Part of a small language model's weights.
Size: 9 layers, width 256, vocabulary 4096, 9.18M parameters.
Architecture: RMSNorm before each block, no biases in attention or MLP, untied embeddings, normalized queries and keys, capped logits.
Training: a variant of SOAP for these matrices, 382M tokens, 2916 steps.
Each number is 500 + 25 x the weight over its row's rms, rounded and kept within 0 to 999. Layers, rows and columns count from 0. Numbers have three digits each. The size before them is the row's rms in percent of the matrix's.

# layer 6 MLP down, 256x1024, rms 0.106, rows 51-255, columns 0-63
100:480467548540493527478498510484526439526500509499543518505473498548529491505501474505473472516502467508537499508506509545501485511508511482487462475486503499482489530530500476500502568507504473
103:525547486508512501527514508483500488484464501508496491528478490496493505515487557477492497536494490549506465517509482510509505471487500439550522475489516520516466501456526476506494516524468469
099:496459499516514511467477492505503476528495488499511444474531484486540518456540508479528475508502506502493480453522467489530474473499472491519506492452539512520487471486511493531504488551502539
102:512539527526481517530461531512520514479503517522548508524485505515512505447490510527516512525542541503495473502477536525518498539498476534501564518511466525503494478531450513469540524538508508
098:489446485463478446487515502493526507470504476494463505481495521501500522497490513469483491462519515544513502472479507490496548431495514498479487495513519498504458469572479508521513493522534487
102:533490480479512441508457500491497451544505548499441513474502481470503532488485519488504461549514510514458472475497485510507464455507490514535532475445475465502512547530518514504535484483491485
103:501483531515522497468462530496526527471485474489519529499483485506505459462470521485542496485547492466510515517507478523506533521497469498505496482497530492503499522498497521467518536465526493
097:451471526539442514487502530516543466500509481464470507530527502482511460509501523495524479470458512486463510547474458491479438494471511463534496536555502517464488447451543505473499505488472458
097:488488463521492519449507530469475464511510540480500504498542499537505491499476493440493527468455493487497486535518471481543504503482534516507546505490496518547470584494521507525517483491462491
101:532492513477431552475486459510531499488498512482458454508442466498454461474501502482511534502527470467529474537538497475486497531509507476497480460475522480575500501547551498479494501499464513
098:484517511535474537513527501429502538463497574525458469509469475479518512522477496482543530521472459504490468482526506526520471445532491531496507525515478485495523509478481515486533481475500458
096:487546470503512469505484499499564550529472515495468442521468499498524461495495490485488508484462475470517528519469491460514469519509533511484550468498488548493541507455528515535475499503520547
096:547522476485562537510497495509483508513523479535518507500496504538475494520514499492547513529531480474521489468469463487504526507514495500527485498528499509570512474528475514508504443487513487
099:486502514492505484521477515516522514491501529483528474478501553481516467518507505519504500517508521470479516499506500506468530511451500503479501538518490477509504509502483518472514475499500459
097:481511495543448504500454534495504503482511441511517535510536498537466485519509509524504480531503517510500511504500488529465489464483517547504523481519477504509461526503476472510510475487482501
094:449531464490477511480453519495491534526504480475508467469501491452498537491517507483487474481479519501520453441481502481493500546504519489510514498551498535482502525500517524509541480465515511
100:509510507520528495486486518502502515470508499493494507509492503518495472509508478474506525555489469496449502441504473531467502496510488497509493442528513516497521494519537515512533506507503517
103:480501498520481497475466482479482460485451519535506488512489513541510517505483466440513481548546490470498499511501523518527491458509500518525519540489554465498494504488512503504509532484534494
099:522504481468494486537515513498488508480534496548454523497491486518536482464517500527506483469507522501519450515537514512476523521494485509490469498511508486471497476467509492446512459509477537
100:502516504527467508461479472515484492487510482481534476501514523506530521492524525522487480503490501512496482455518472535495465480528550458532480527508483503489509491506538535523462472479524529
097:516447489449540453488443497459504528477494519510482473487509485481505512500466506462500483492499501489511455480550518489470464487526534528479507505496454475488540501495452537474519524503517560
103:489469513521509443548506502505469426481485523451518510494486513531536465518495501512472483493465481499504499542522510483507446498494497520512497449540529521528505510525503538428517521499481512
099:490536542496548468513513526515499474482435498491522445478507501509508483480555507508498490502519525529475522538490520519469460488534520509550466511495494531497441505468512471480506475506498486
098:479508479458493510506495536470436508517451519518488490509491488498488484503521448500501480534496490519490502518517526500460438506509486459503493493506520480527495552481500490489492464491507504
098:515497534489523439553502521468495515528522502520556484469502471552524457487488486531484501503507456525501505500492557524509523481493488531497506485473495484462554514501456521489539523519495481
100:504547465487537491468517552532529509524503520522512523473528485463520491540549474459486523488528488508506484512493517498496479533498444510506477523508493514452488497490439457512463475532487530
100:484509467485497513473507501529527470509507463516492482461487530503458444511545521566529506478486506542495477460521537507492548499491515508490510476505503505492513487507508479500521517526490489
104:484477545477521468483484511485529486508528503458493513537432513515523456468499502499529508513542512511493463464525525536510476514529504539477478478552519516490492519482487528527522514507504484
096:544489521486488503519472477505473526513514457486555465485483461499502518502536476452487492472501501506539508512493561483543516538497543535490528524516511470552509506501468479476510528511539466
098:496534514500490491487491474538474465516487528504494529492528521464440533528508463494489544490491513496508457485522494518487468492502469511490499501497556461470514524466517494475516483499510519
099:476531488509523490481488515506514535481504521548491516517489483540538493527511477491511522500495490486498491479505476512522521485477548502482474480461508508544542498473526530535475464499552490
100:482463492455478464506511517481483477540453534490492508536519553483448487551481481528497536516500502534469494479528497491462487549515508456501524515518491504532500482458481476456484484505518508
101:541494507495514499479522470475500512527525515481517503543486513506528513484482497494546481492486462520497533519477541482523481489450494458506461490482499525504483514521529481428506471496446506
101:506501485479495514469541485509515528519512517487496519500470488527502502510524475491500489513501460482499497513530465530480535527491510492518487525525526477503503437501509516569462528506464524
103:477488496524508520450455511509467523505511536466490513482527473479490501498531516503511523471523520534469521502489525528517455512504547473506503488514503555505527512517477491495523497524535523
097:517511509468531475511505512527528502524522503504460528501495477501531511549496521490473507547514460500496473464533514489474484492481494484521512510508477510481529492482479528494480508480524505
098:488519479446505485530465485498465538461524509533496544512523533493472481462522467535483484478515473492550494532482500472496494489485498468449483536502504472532501454522472465478472477514480496
097:519565471491505488476513526491510459526460485500468522493487519474442518516507470513497474479547538505502482514474560478496512495535528481501507505525497498502460527535464474463535526533536496
096:515475508537522467535499500517500532492504501496487510484493492491528406456484538487531515533495470510496527464487515544469509478460481504511497507527534551494513475478519567499457464489497497
099:504485528575470462492475516479524534520466465528432500512473521491453475522504530498505518474473503526467527496515541541524483490510522510527484525510511534505496450498473512539472507467515491
104:475541485464516506470519508468529543475554542509552482513518503508492482493445493467495506546534540511537506474479502478487493462513458485535497471468531492494522485522487506483472521505485491
103:505445490467475514502501503461504498528471468487470504451542433518525497465461507506516488512539547502491496508512503523495525499516536536487468482444444484503523493522457539506492513494512491
099:483523539494516477521515485470511490505502529518482525498483497532481492421492522516510527490499478509498525506458531500539485473473482511492475499512523454524472518519531504502484553524512522
098:534478497491495485540536515518509530531529506516476517507524480506467484520520526529565523499494497479505470462512471467470491496510460526514473494454467503525502499470451473460503491554512512
099:464492498505509498482470492525449539475482515506490527469496532482520570494457457561457535499500529479547492539475468488482507507508487498487502506490505511528486521545456467539498496526451523
100:518532486481507501514521498535505503528484473519528537495472541500521513513503493507537525509472467471531498526517513497469520550523525486535462498507521509538479468471476455456512514477526483
101:500480474505504469518500536486488483472494481504501534505470508469502523525496544498479538527455500488506474501515512497483512484518489545502497491522506495476523516525495515538452465545488496
098:486557482513491498510444484502515511508488474460518498504512533511527509464518516539507503412497531453503476547489536496476534503505486528489516508507533500499522506506485515494487499534525487
102:510473529542505513486497491492526514451557490543480482501465499519492503501528522514565486511495552542511473498521505544508484511461550510500537522467483496507488474541528483517512523492526524
096:497497542544479520496501533548507493497503474467489476500517439528502486475507496520435499466494474478499428521495477516517510495496509521529535470510472516516535507527494509488487488499498481
100:521474477527543508460501518491531496492522542507514506534511509476496498496494538502492482505510514503519513516474495476538507494505530560481529494458534480480477499542496487491522477516493489
098:509491472532499500504490505489524528470484433528532515487502440466479511451508522471512453546562587480509450485473508522504494513503556558511527505514490476530493514513522530524508467519460519
099:514487496534515502457476527485563498502505503485508535511525483515518514439493467506487539480501490460561508516505489498530502524537529452500453485519461478552529532513466490520468505492483511
102:486493505493470491515514500507496491452515504526468548500513513472478508501520566521552478487495485503513500522468485464487471497543468541500523457495502483523461493511530492508480495473493433
097:493463523520477497473489508530482508501491497469499524525498507483468477501461465558500471465495492485511519448489484485520476486517508484457511484455522560500519508516501538490511470526490478
102:493513495496518505490473509516491534533505525476506547480497507501482524490503535489509496525511489459504517483504520465501479525480481498496472526503504524564488548518499530502474504515507459
103:547506520476468489528510498479505474472443519513491503508531500529493499495548495526496495518471504475493471531494503520532478489476541475510567527515530525524440511513514464520513459513503495
102:493520483515473497519485503472531546500483487464511505499472520473541477488480516540474483499495495493494511526506494505504509483526539505507526512479495477497504459493511498489496470481452521
099:470513489441501464529434525504479511498497518528481476495550532507491535494516480519480487507474540501449538507503506490552480502496477494535514491478481510477490514492505447467511478533512492
099:539526499492454537503489477506496529485514496485470528522501481489509513503503512543493472517486532518523461518562470511491544483529449476492520483499463496525485449480509475492495503470492523
102:486509494460497526549492450474521532529548509444589479497523497471526463457520494519501495522525504508516487490453524510488489457432462485556494548515498535483526510494504544505516521463487478
099:486495526494542473483482511521507511479498516528507483527505519553483470534493483486487489508492492495548554504487546502499505481492507491499488480513471476479514454441491492521433489485459508
100:500504519514508476519517528472502510510520495508477506430529552516485499480519483501477514466548490464511479509489502527478503459505527449491490492502482538486493507470479510483509478500500484
102:472508501494478500525507525486498511517501499505482508496514484448472468525461493478489512491518510489515507523516528495542505500540503504478474485510475471544468498482505460542534443513485541
100:469512529455488506502500515541522529462474499492492475530502520526452506530467521488542458462541488500514501531523538537456513489474482470506521508443461511512493507486537507464511512486522518
103:455501510495530471499481524517470521481451485469501466505488466511537509487496516509499497516514503539533517493460503522486528495479529503493509501495497510490486477520514484513464485471510513
098:491517524487499536484507491493511489500527537429500496498479511494509524464559515482526486514468498488521485545532500472517483523489468439516476541490479505529502548474545511479493486504515539
104:495478477458547476528498511508506490509483504518508480532542527506467555530523536493510518527535518484461487498535522527519512520492495509500476485489493484496522486533510479506490505505516526
099:459491538500525482470501470523491513510529510524500512547500508487491487522516443500492483515506470521505562529521462474515521487490483526517513481515568514506483493518555499484509533530479454
103:500526470492493526504481509507527485489466477459511546511506516503490535542513497464491509497540498511511528490517492470438485495541503515533544485510474522462487478477502488497470502523521501
098:497522513507478488510538481468518540482439472485518493491513486513523507487496504487506519486514484481503514521498524492536472475496524484472489448484526505468539502521513556520477502469520542
100:458515447515461544497484489497497510462512456506504489520443469526499471493517485481535495503444530556466510499477492517534493512492515507492464497517514533466486529501505506500470506473492485
099:487490470471492515503454521550482485512499538481511532465468446478485533499512518510501544467524505494525508536494481579521544503492438458467500497537522464473452498515490525500508535497494493
101:496492513466495482469513522517468511511509514533536484541465526480477476522511525533485508517495491461504507549494473502529445540557502470483560510516479507533496505490525466523502517489484457
097:457511525529513517432501495480465525471485504482515517516484512493480501482490508495497487476470461471521548509447540496484504467501548521482520512521500465515544470573486509499495489523427497
097:473508520497497496478541524517529516487513506506503470490532553452484504500491509476476464546470518479495497489531521494508450486503506470526507481470499488564461563503498468527472506465502509
097:508455501534467453508458491477515497477523466494472466563494486541547506491474471499447497539461469510506491568443482467517506463517525490520526488516488505481534520497477494486506507472500520
101:553504491493496488508496506441514489500542540502491451479536542450452458506482455571489507471471486503503506486511470503527516484542448473453486481542525481502484550554466543503491534532521568
100:495500491465490498524540430491511534472473475462525522515518505489476444508510535489507524524493482506501490475489479460486524552532481527445490509544455474461551490495529483495508495488525521
101:464492498519510442503469521495533507518509485525510469483529542480527530534446514454543519450487523500490514490472489500467479474510493513524484506480530514459500524505483502475523453478501468
101:501489452528528492481516497498517481501502533495525495521507562464514509499515520561506508500489503527492529495479472481490524483481482504519522483511489482548523565472500483481520534518502480
100:519501447448455504498494503511496458478484529544478485484508492481473485511495542497516498547492541565458478472492511508510449540501440546469503509528498514493472500506512461500487518518480499
099:493525486467501462481581531531528502517523477472501487491490541521512500462503507522496516516492473517477479516509484518523529522465493513547515498475491477479507508506503488566448466531506502
132:506478522512454524495529491480532506519539483511573485490564460494512488507501499503507487486496507516565479501531493502486512480520496506519495510457469484503524554537542509528485482511538499
104:505539472516484514522519502497496490537509461516486465511499536488531523452519545539521496524490504571484496479521509467501564506483516482478433470545508497476482505468504473494473498478503496
100:506472513507540468499501476509482510501488461507480522511475482515525525515498506476535519495452467505490483486476473521549481464501518527565490533496542490441492511507500494492473489513448510
100:517512440474503472467488470494509502500448505421482514518529486474554511483497532471489493493477503510463468505461504522502531525529537499519531521504500483503524493544507480475511499486509548
095:553531499525492477491501532513520473519457509488530484498483491469506456523475494467484489454483528525483523483421501471490476466518494533512472529499545503508531487539495500482530542515529491
098:434477533505519499498494484474502521510526514520514515508499510491521537570489455538483507492520504475532474522466482522448503541498518498501517535465527485503537509460508472505529509500518545
098:484522525512503475479483471501503503458538531526503514513478499511508483509527464467503492483504507498530534485484495482495505479469486511455495489476471525445539494465503491487490454497532516
101:497468501535524493483525515482500480474497518552525479567451515491503493562466459501516487480458522505533472541500484486492532536492485449480490456455500474519538534490506552448494583469458466
103:499475493469470482526526522514497471512536489502491522525494503487441504522523478521532492461471522469471540484487493502491479500509510534505477496566527499500506514467495494522505533517530485
097:452489493481492506456516499499509516562497511494486496521505507454482491509487501525500502446492510508480508484559505500485484469491497518493481499487512527484523514462439547512494508539527500
097:440524511515563499529518464484518467500506485489492551505451530493542488502524532474553483475509475512479490494484453543498539486528510505469524485499512518504528506540497517526494543504528461
097:518464491497461559490519501534518489497485489512496490476499552472460497488498527487504498492506478499506508503474522509514472499542503505516461496561528518510505532458502531526464505498476500
106:487499493527453512475466540483497521503492476548507511515526562481542537505514506480505477486498507480447458512493539473496503511508505504502539425499492521481485513496531485515488487472480554
099:527514480529535466519520536457448565511470521489515483491527469527488503499495550463492471465520492494496544509527527539513498501529458519473444462500534490538542502489488534521525492494516474
099:537493568473475499485504506514470508578471482507511513473472473518515501513506506489515502550482502511476495524486477540506508500462498507497461487482462519472482529501511501490516473493527535
100:540512524501511463476486493516530523492440495515489497512540482507500487540468500481533436480484528486493523494503456526523504494468460494492481487530503514493501540546503484484532486458520519
100:505485519499513525506511484489467500479560542485498487455508489494494483496493484505486500503488479491465479462517482458500517493462480465492559518489476471453481500520518494493505480460511525
098:452474496502491483520520491494517463488448528492491513519484452496484507547531495465493502485501488549473498512505465496521498466511523531460506495500493525514521531526521504481492497446479463
097:553473496519475480495522481485487513471507469459525470537501477517509480487510518493506523490484482461507461514522517522506471502515515511494500501526472479474559468529499507507505500502518491
103:501486536529523537491515515483466503485507510509472510472494503525506492520459485523486494494528475513478543489515486472488478520460529475479541525527453488497529514486535534507471510495501484
101:480507491526494491502489516519496490503475517556521494490502472442503481465504528523522532536471484530524535496497492476496499441493454484442484488560510440527487462479492462532518554505514474
103:441537489505495506477491496507511537489455479520481490481516466534470501477520500505510501480511448501511481472507525514513528513521526475485470475483520520516484519475548498497510523506485504
102:456502559475525497472488518507536511529521473479481523502459518452504487489522546544482503488458525458509521488510513480534461487525477465469433529521442510473488489500492514461493462486498483
102:509474517458478471469527478501483471476535505506499465517450505531494479534543507500501484465458549504529495495495490495503501502497470493507547485479479474474501504473465513491523504514520458
106:474472494542498498489555472502534530496487509542504516465508479493493507481523564490483520499511501530497520508490503501493512523497514471473513516494520502477523485495482504503498476446532504
101:458512502502553513521519504497502516489467440539500516486480518481477527525498498506493546483515483490498470548500485486510510493507493464522503515505519489523516527527526498466502476468496511
101:483509484479507505451500442504497484478483533470509466508497459491490476492509505479548509492471487508495494486480547532517510477446508492490492516471493532488491475477503458476524466532454548
100:500514490537485476440518477452503518448543494487533508504483482549512488504508501485525471490471484540519535513509514523479495517525541528470467480528484481486474459487473481519473513487474512
100:517538530512517545504467468493545501496493522483530444534494437538511478480502515500463527490491512496492524533471508460473490501523545516522510480470495565483481487487528543536460500530499512
102:485479467526484511503501471486490498467502499476500478491483523486492492521530530476524471502488462509524516506539518488533541501499508474523542537499449510475543470526474459496502509531506531
098:476517467456478497536539509490513456515511483462489440528448556494525506478503496539503486546523474502511442484498538520474500482501513478560505533494511503510519492472545490521485487503468496
099:538524521517497537506511491500472537455524517489497528501459518529500538552542484494513501511454514506479486479504496541508500505495454476468488497515481487513488503514509492542503506499468516
099:482504510509487457529509482469479510475474517471502464511495514509474500485486479541472530559528456461467491490515489512522479516534476518506527480524506565505536443517494508455553477534512476
100:528478545439478482513488484472503515495482507514489481502482494463533501524482554501483440522485539489468485484494461483471481496521429501507493471489477488511482519477474480487479501513520522
097:481525549489491484512486483518496507548498524508545519529482484486511520479460508513502506494478492515525510481479483495553487516489476504506477501518542488481445483475497486495477490462511489
098:527510473514476487461478494492506487509486538513472517516520439495492498520471476478474491499520528505513480503531497528541466538485526496509490477501506562483510527500512485467465456523513501
100:503459519489529548515501535485478499496491512502523502503487487455539488473516489499457509480470465482473491474482510534487504496478538494521416467526480482437519523487474482519495488495466494
099:510482522504483463503483476527466463464490491505495506500519491523545502520491499467516519481471512553519490485463527511520495500506451458462514466512496505564535488479470500459539424515479472
104:468474516496462439486475520489565504456496492513469497472463468532539483576498461497476495497454532534476489495506487528480519489483470489496485506541521522535466529532496545488500495503476486
094:525536436470474493515500508532505504451496514494510488491517459501463476505508478540461470529455501514499457496498466525500524485562532456512513486464445487513494513501489484519505495490484430
104:489487499452472508508533500511533507488476536436510490547521519485481534456555547435487495476521539518514501520540495508515518540520511485495475509527455497485541460495543491484509511496524469
099:507507504510432504458519503481486495479506531502492470490535455521502490543537487544519440520497494549485482508476518484505550477521466524506527512489509466473483512512511472510539518509515523
102:525492509490522514461471478514528485518465475491510518479476548454508522509484522488498536492489460483499524477459461477520479499489509499493538503526462521461487536504496497502481503461457489
098:508528493495502550435525468492463512499489434477501499513499442487464497530496520505515479528474497513529511506478509504491514474501501510518504526515531487486506502495494535513459498526526498
094:444520532572514494464487506507469538548495494477503509496461524508484481447539517471501487455475507513516487517502490549513512501512469480513506479484501527497491506502510499527507528529477500
099:512463496514533480515479446534462511507516505555473483547524508480519530514449512506512413475553503526485535470526507504523492488499525467520510493540503521515440457464477495510519507478503514
099:460508463535507530505480491511488540445511491521513536509508503516461483543486489476504463493471474489489458467533490506488479480496506496496492493522505499486536429510509503468523509511513469
097:537498481472511507463521497491516462516485512504463476524501521442512498459504532478497484538458451512498523500566526503526562496508454508495518508517467526536464508498502494524496494488519506
100:484507486477503578480508514557512541506540500481512537525507528482556501510487497503497504478517564549476486465498492512496480442502540491500469516500524493477503543545505530486539499499492487
101:495480517479484524483505475527507503498491499500458503510475471512537463518512491507500511495466479498492483484479543497505459489503492479534503487491498503530469488453486458512485540495490468
099:530502496485508487457513473468468515477497515486478550531527517528485533500501498472497476468499472499471518498498527511498531433491484527479515487458509469503506452498509514517514496498487495
100:451476462551465508524534478503503492531505496529515476478494526486487514474448514499505483475475488513497482508521548468532497523506492489492439483538476481498514521501477526482472506534505476
099:497515547514502499493545498476524487423517493519493474524518492489515502519529466491517479486517502507483507486482448523495479503481467502501505476475535474467512478470495453475511493510487509
097:516500528528566507482530489528503479527476475487490452544483485522547516521496448488429511517501499559477467460477470504507481502469473529485513506504503475526444537496508513481473537447512482
101:532475496524512469534504484526552486495471497502476511522460454485471471482506512523508559502530501550511522533515527522484502483472511504499509495502533477495513494472516510456492503485510495
126:502483536535476509514497487466485488491487532506504463502487477508487508445489494490500478480465549509480490486510495487495509505482532481528491476468476487523502524492481507534442510527505515
098:498498552557477466500533507524522496528485488493452523557529513506516518455474485539492537530495481491510440460498480515531517512525496492496530534462504483509490543526536510484511522504468532
104:464494468501549500482484506524535500486504456500492502468460455530512493515497536489515551527509519540498466477504487512470445483521511524502550487498474507492486523502508504496506486479501484
103:480534453466490524515489525500508512499482483514476510481536549493479501527508495484425483516504520476474489485533466445467543500509473461504458538518504517553500514455566511515539455528517484
099:569517482504483519571489509513505465456532513446509537498491483541487523520531497488527520445502483503545556518504522489484507499483523436530499482469481503504481477443508507488501514519556479
099:529465483546502462491508484478537458527509493514498540477501510481511518499519539493482498498477477499494493496456539520514487542529500506475444487532475492493557495528504489493567497469482522
096:461459491518513508530513484520522518547513471528473482488523470463462479489488484530514489467498512484490500488489488490498529495527504482551523499546494474509523487487518466526499505499522542
097:504554487503515525508488536504523430574505492482503492495494519493531497490462534506533506486500522487543522479452479467512476496515419538467502499484537514482511489472502509526472523457514478
101:522477498484476499464455521484538500509465553489503501543508475542465466485499460534491512468505518493500472511486502465533512477510520519521429453500506534552483465486459553496527498568527522
099:533472496472547485484489493492518527450517509516504462502492458501498465485541527503494473509499532509520478506503498510505485530515503523524517499470495506576447447511500506480515454466520472
098:515548496483537498528476534484486507456500516516478495538508539539446488490518517516510470500456462512496477544543489524480489477515500509517521457499561507488480497513503480489505522499518525
101:502489541494532523477515516481478536510517486473521532504510439502470520517496512459532520510534495454522494518469508472479529508500521511478488510472468520474446531510510508549513483516490514
100:530468525541466519496553528467526474506466481497498489463553496515473481502483495543497461445474506501509547475492511492492497529514491520478492464512510506470487540529476488510496474564483526
099:511492500480490499481565523493499512531486462482535517540502490527497434542489497525480499516509532560516508510518475525450505489483493495497434496448508509532487463497504472517501510493521478
103:538504518456454521527522486498542477474494531556508500488475552508463490480519514470489487497509487483492481500515468511531521518550477485454497510501470499515484560502481435537495474516514493
099:476529475480503485482500504513474500479568488520460503483501490493449463484476514493515461471507546517518522511505507469507520505553534485535545517534520511529540548550466483527521508526525499
098:521489470523504526453471501509463489518540532460523493480495492479493513465477523475492472466500507474495504501484516477541515485511499477521499532550480495517530487478545541517495544493476470
101:545535486488513529490490454507509525517501514522498500483520515495479497497473481521507489478437525475497492440469519483460492512497495508518489488522513539495522523526497478498514463514518517
102:536508467496497537506484523472496466499508470515524495517459512490507507496485511527492510503493526487533494502546515506528473514517506510516470434451533492491475509472450487484491504517502500
097:521528515461537481524472522536533507522507518494479501506526468471488483500477524479493495502496490473503506477505519511489507464522482462514451521505509517464513495486497462498510496512531533
104:496502524486487462527485473491506493524492494504525494471449521478512470532480470493514462520481501491496485488478494511489513475509563476497494485524504471506477473476490499492487507514537541
094:495489474454513487508500495480536454465498508522491491508478472487511484468523540498438489490478510508485480501489514514521485483507507524518506481508490530491504523544523510483493485500521474
101:481517493520540512464435482506479495490495540558464492472506560459503461520466534492513498473554514539522469547507438522438450506488520522475523508498491530476461514506517489487509480490512461
099:513520485520506496544519483542472529476493529493511502504538447520507527509517474475542521473518500451526522535484527521475532492517537491506493533514490529466483459462504460451535484493468505
097:490459492488516515497466504525440482501531493526501499465495473517463514483493463480536484518519521479502496505486495513499500515536543490474456553468539490500469513524511507475502514533513536
102:511493521511499515545456497486486479508468467520524466541491518469511501543521490519509492502511527486492508518526500489511532498506512530496487513516517510503463541540494508488540517562499505
101:507478504499538544505485472484509521502508513499494477565491503472480442475519482490501514535498468527515467495514502505508469477517530513496532471488509474522544481494467544502528475489435491
096:481514479493488499506510527496499498513493499477470500452525501516489493517499511480479477469506469505477457512506515475520490517514493461499492491517463497482423492510510479530512491528519509
101:507493472509501527488540491533525499485517560498459520466518536517497540510492483474489469491510477510492523500499489478539493576450524529491497486508500511545470460459506514480493517478537497
096:494560506460481504490493514474467484506523484489475495484503483516520460484478511498565508549510539530535500531454502460495497492481490454525500498508472524477521500481517516467544472552507489
099:514487441493524506508502479506499473506499474496505506459497538479501484536524507549542514485513489487528524511510543489505517490477486493515491525500509527509457526483512493518508495509462468
104:496482568504477467473535512481484520467489495512488483507532470508459472499486532481527527528495503545528491507503511491504511487495487519515510499479521499453513521517506531483522503495469545
099:456514511507487484494527477462530528484474479517461581532471508572514555508470526475477498544486538481442467472519515482464473510441446481531517535549435518540445534499464507513497531486476471
099:480505495492478521489487499485500403463485462482469533498532529486478491538468522487498519504460519511539497513506517506552531467513519489482475489534526514455464422500503525517520492529509488
099:507480532499500515496502475540445516495508507537521521451496514511477490484496482508509507526508482449452541515475483548510530465511530458480509509490519475552537524492479522515536485527503489
101:450541484503511443486517484513487479535521520488485513512454450522430515521519504465502543496494483475487488497498478529496487466509476489520470512540530523454474485501496479481489478495485499
099:476512488534508490544507503509478529471443530525502496485504516505483557459498487522508470563516509548549489454504450547499548501482528539516516474482482497471489491456517457558502523536506458
100:544504519515477517460497527508468468527466509519529497486542484490521490477527441476480501481490538527456510473497519485471499489496532519494487558470531488523509480510509516499507470537483450
100:482499483491495508495455512509491490520507466521498490483464498507457497540491478545575472472508560450506531486488526489512513475482538516489472509531491489492504554502490477507524510470477552
097:533524541530493495537513477506495476514475517533476464471543466512504412489508489535462472512513506513501506477488489497524523453501476482482470533476497542519500531476514487508452525445532496
100:501492538487483466545529479491489532500521504444464474508499516478474527508517494483477490509536494537494502472517481497474546479484500492501503497469497480503501494487542529522491514503511532
095:477496490487500517494474465474479493523489442534473474493489506493516452486537467493499506528473501505498483469473522534545514496506553521483490508446463512480497542529479528500512481495526510
097:509490483495533482507477492497537506501540472498488492526520477518524505522546460511532501512487518490484481492471476472531532461487534484532499501489499531533523525509522527492500485507482530
102:570477520563523513443533439501497476519510534477517544513490504490490520514551505523454491515456525495502483483481531477504474488499501483446549499469488511496504506478530466538526475503496507
105:510497516471466473482558510526510458471464528438522510527479493486472521529512495492457554531536464495510487486526511510501460502465491465497526449505437498552496445510525510485504516460502531
102:483504484486483492508492537508517507451511496536521549482493521498480481495480528480510457504503499530504498496481521504489434502481462474504553509477499481475552489530523486524493506491522466
100:466502488515470508537473500476521497480463493457545511449496498486485459530506485512488532504498525498481507508500478498516532491470513477505463471520477505503532496509517503524464440503519451
102:512476497511538504495505488534459528526511506519528521487514496515476438500489519501480492499509491516523502460504522496532507490497542494539525487475492516484574481482462524525454500476516515
102:497515505527481447526493514513469485494496461549510504464526509523491491480488473472524496492464479452544541494508559487476496537457513522509479520495492526527509577470515491518501471492508448
101:493483498500508485512507447462493513486498512484503504510505535478498520452513479535451550511499517457517501524477486543498490469502534484494482507466469499469484504458482515479531515484523540
096:489500511488463509534497466490479489515498490496491427508507500484497472561491493499495515519489467495542496512498453531502494463485528541491507473506485540530507512492481478468500486496483457
096:537507543540477462509496494532525517564523502525482487434473483450513464515502461518480509464462520471503539527468526474489532527478498466506498477515474512505507520530536540515527510491504510
098:550461462463519473474502511514480477537521498485512510489488507505529490504469505469535524463486488472485494476456514498505508509556511518563533517494522536524512497464465520475485495483499488
100:519518543442473474554518494509520494486490544518505494521498509502448478533525490510512508519494491454473497531520523437500502475496484454495525498538516523468497511492492475499492464518441490
101:530525476507515493469487516486484509482524505443520519443484518473516524499558499507501458550475518486515458484517461545472537513533497545451436505498503512460481476515504507508529520487465450
103:501518527487509537462453527519475506516501525504538526520505519543543506500501489469504441551514505512494453495471446491474496518465473493520473514471491456502512534520537531497489506517480503
096:540503500464478502475432461482493494542522490520491468502502539461504524514512513475512452531472502515490474466503463505478460537502524484501453463539538506479509474499515501482470491571500487
097:495504477484537519494504464505522500497519524487513557529514471535559471443488491530477498475484517502505489537493464496501473484526555451502505464504439484522500475487494484506505515468486515
099:518513536532484537518520486511471525495477529519499515486490507474502484484499478517545519523490519496525499491487522508493531468511494499520484508519484489518521499506463488503435475540484414
098:485549562496523520508482509500513471531541507495496508453513539464506473520527496489509459524496549523509493489482489473448467508474483472499478528471541485465495503499488437499504509485518500
101:488543525472538478486512476534482461514487479507471528520531522431541524511482532490512484489537551479470511510496463513413520503531522486468485505471503466479496497483513489524500522506432507
097:482483503554537486541472484474489502521497537500512483476459496534534493524519527545507482535526545530482447541472556490542464516531499509466493458492476524444498461518543478480507500504467451
102:485508503537566497483501474521477493527489500497502507504495541476524467480503503508502504506560501475504512491480524476511491465539481504483459507499533480570496467484519525484459472489487537
104:481527485516532502512489491450507502502518484488519506491495520517487503469501512541517544529508509517496489489467500500483529551480483511503471477534533492503486553489519505536543481527504492
102:501480478514528522515518471491509478513462511448499505545520493481496510460535485477508463504505516507522497525518499512501488539493494513450519473511480495528484467495539494461467525505522449
100:490527504475467529528499435517478486510542479519504543547514537509481548471534493549519508522477468485483552532486487534525457503505455509464487519501458521479441497461453485543467481511488540
099:497502462491500496486517471508514529483503487527476505488492510502487489503507483480524476572535491476518539506528461512456455502519513492521525498472521472538511493488477486509486536498528488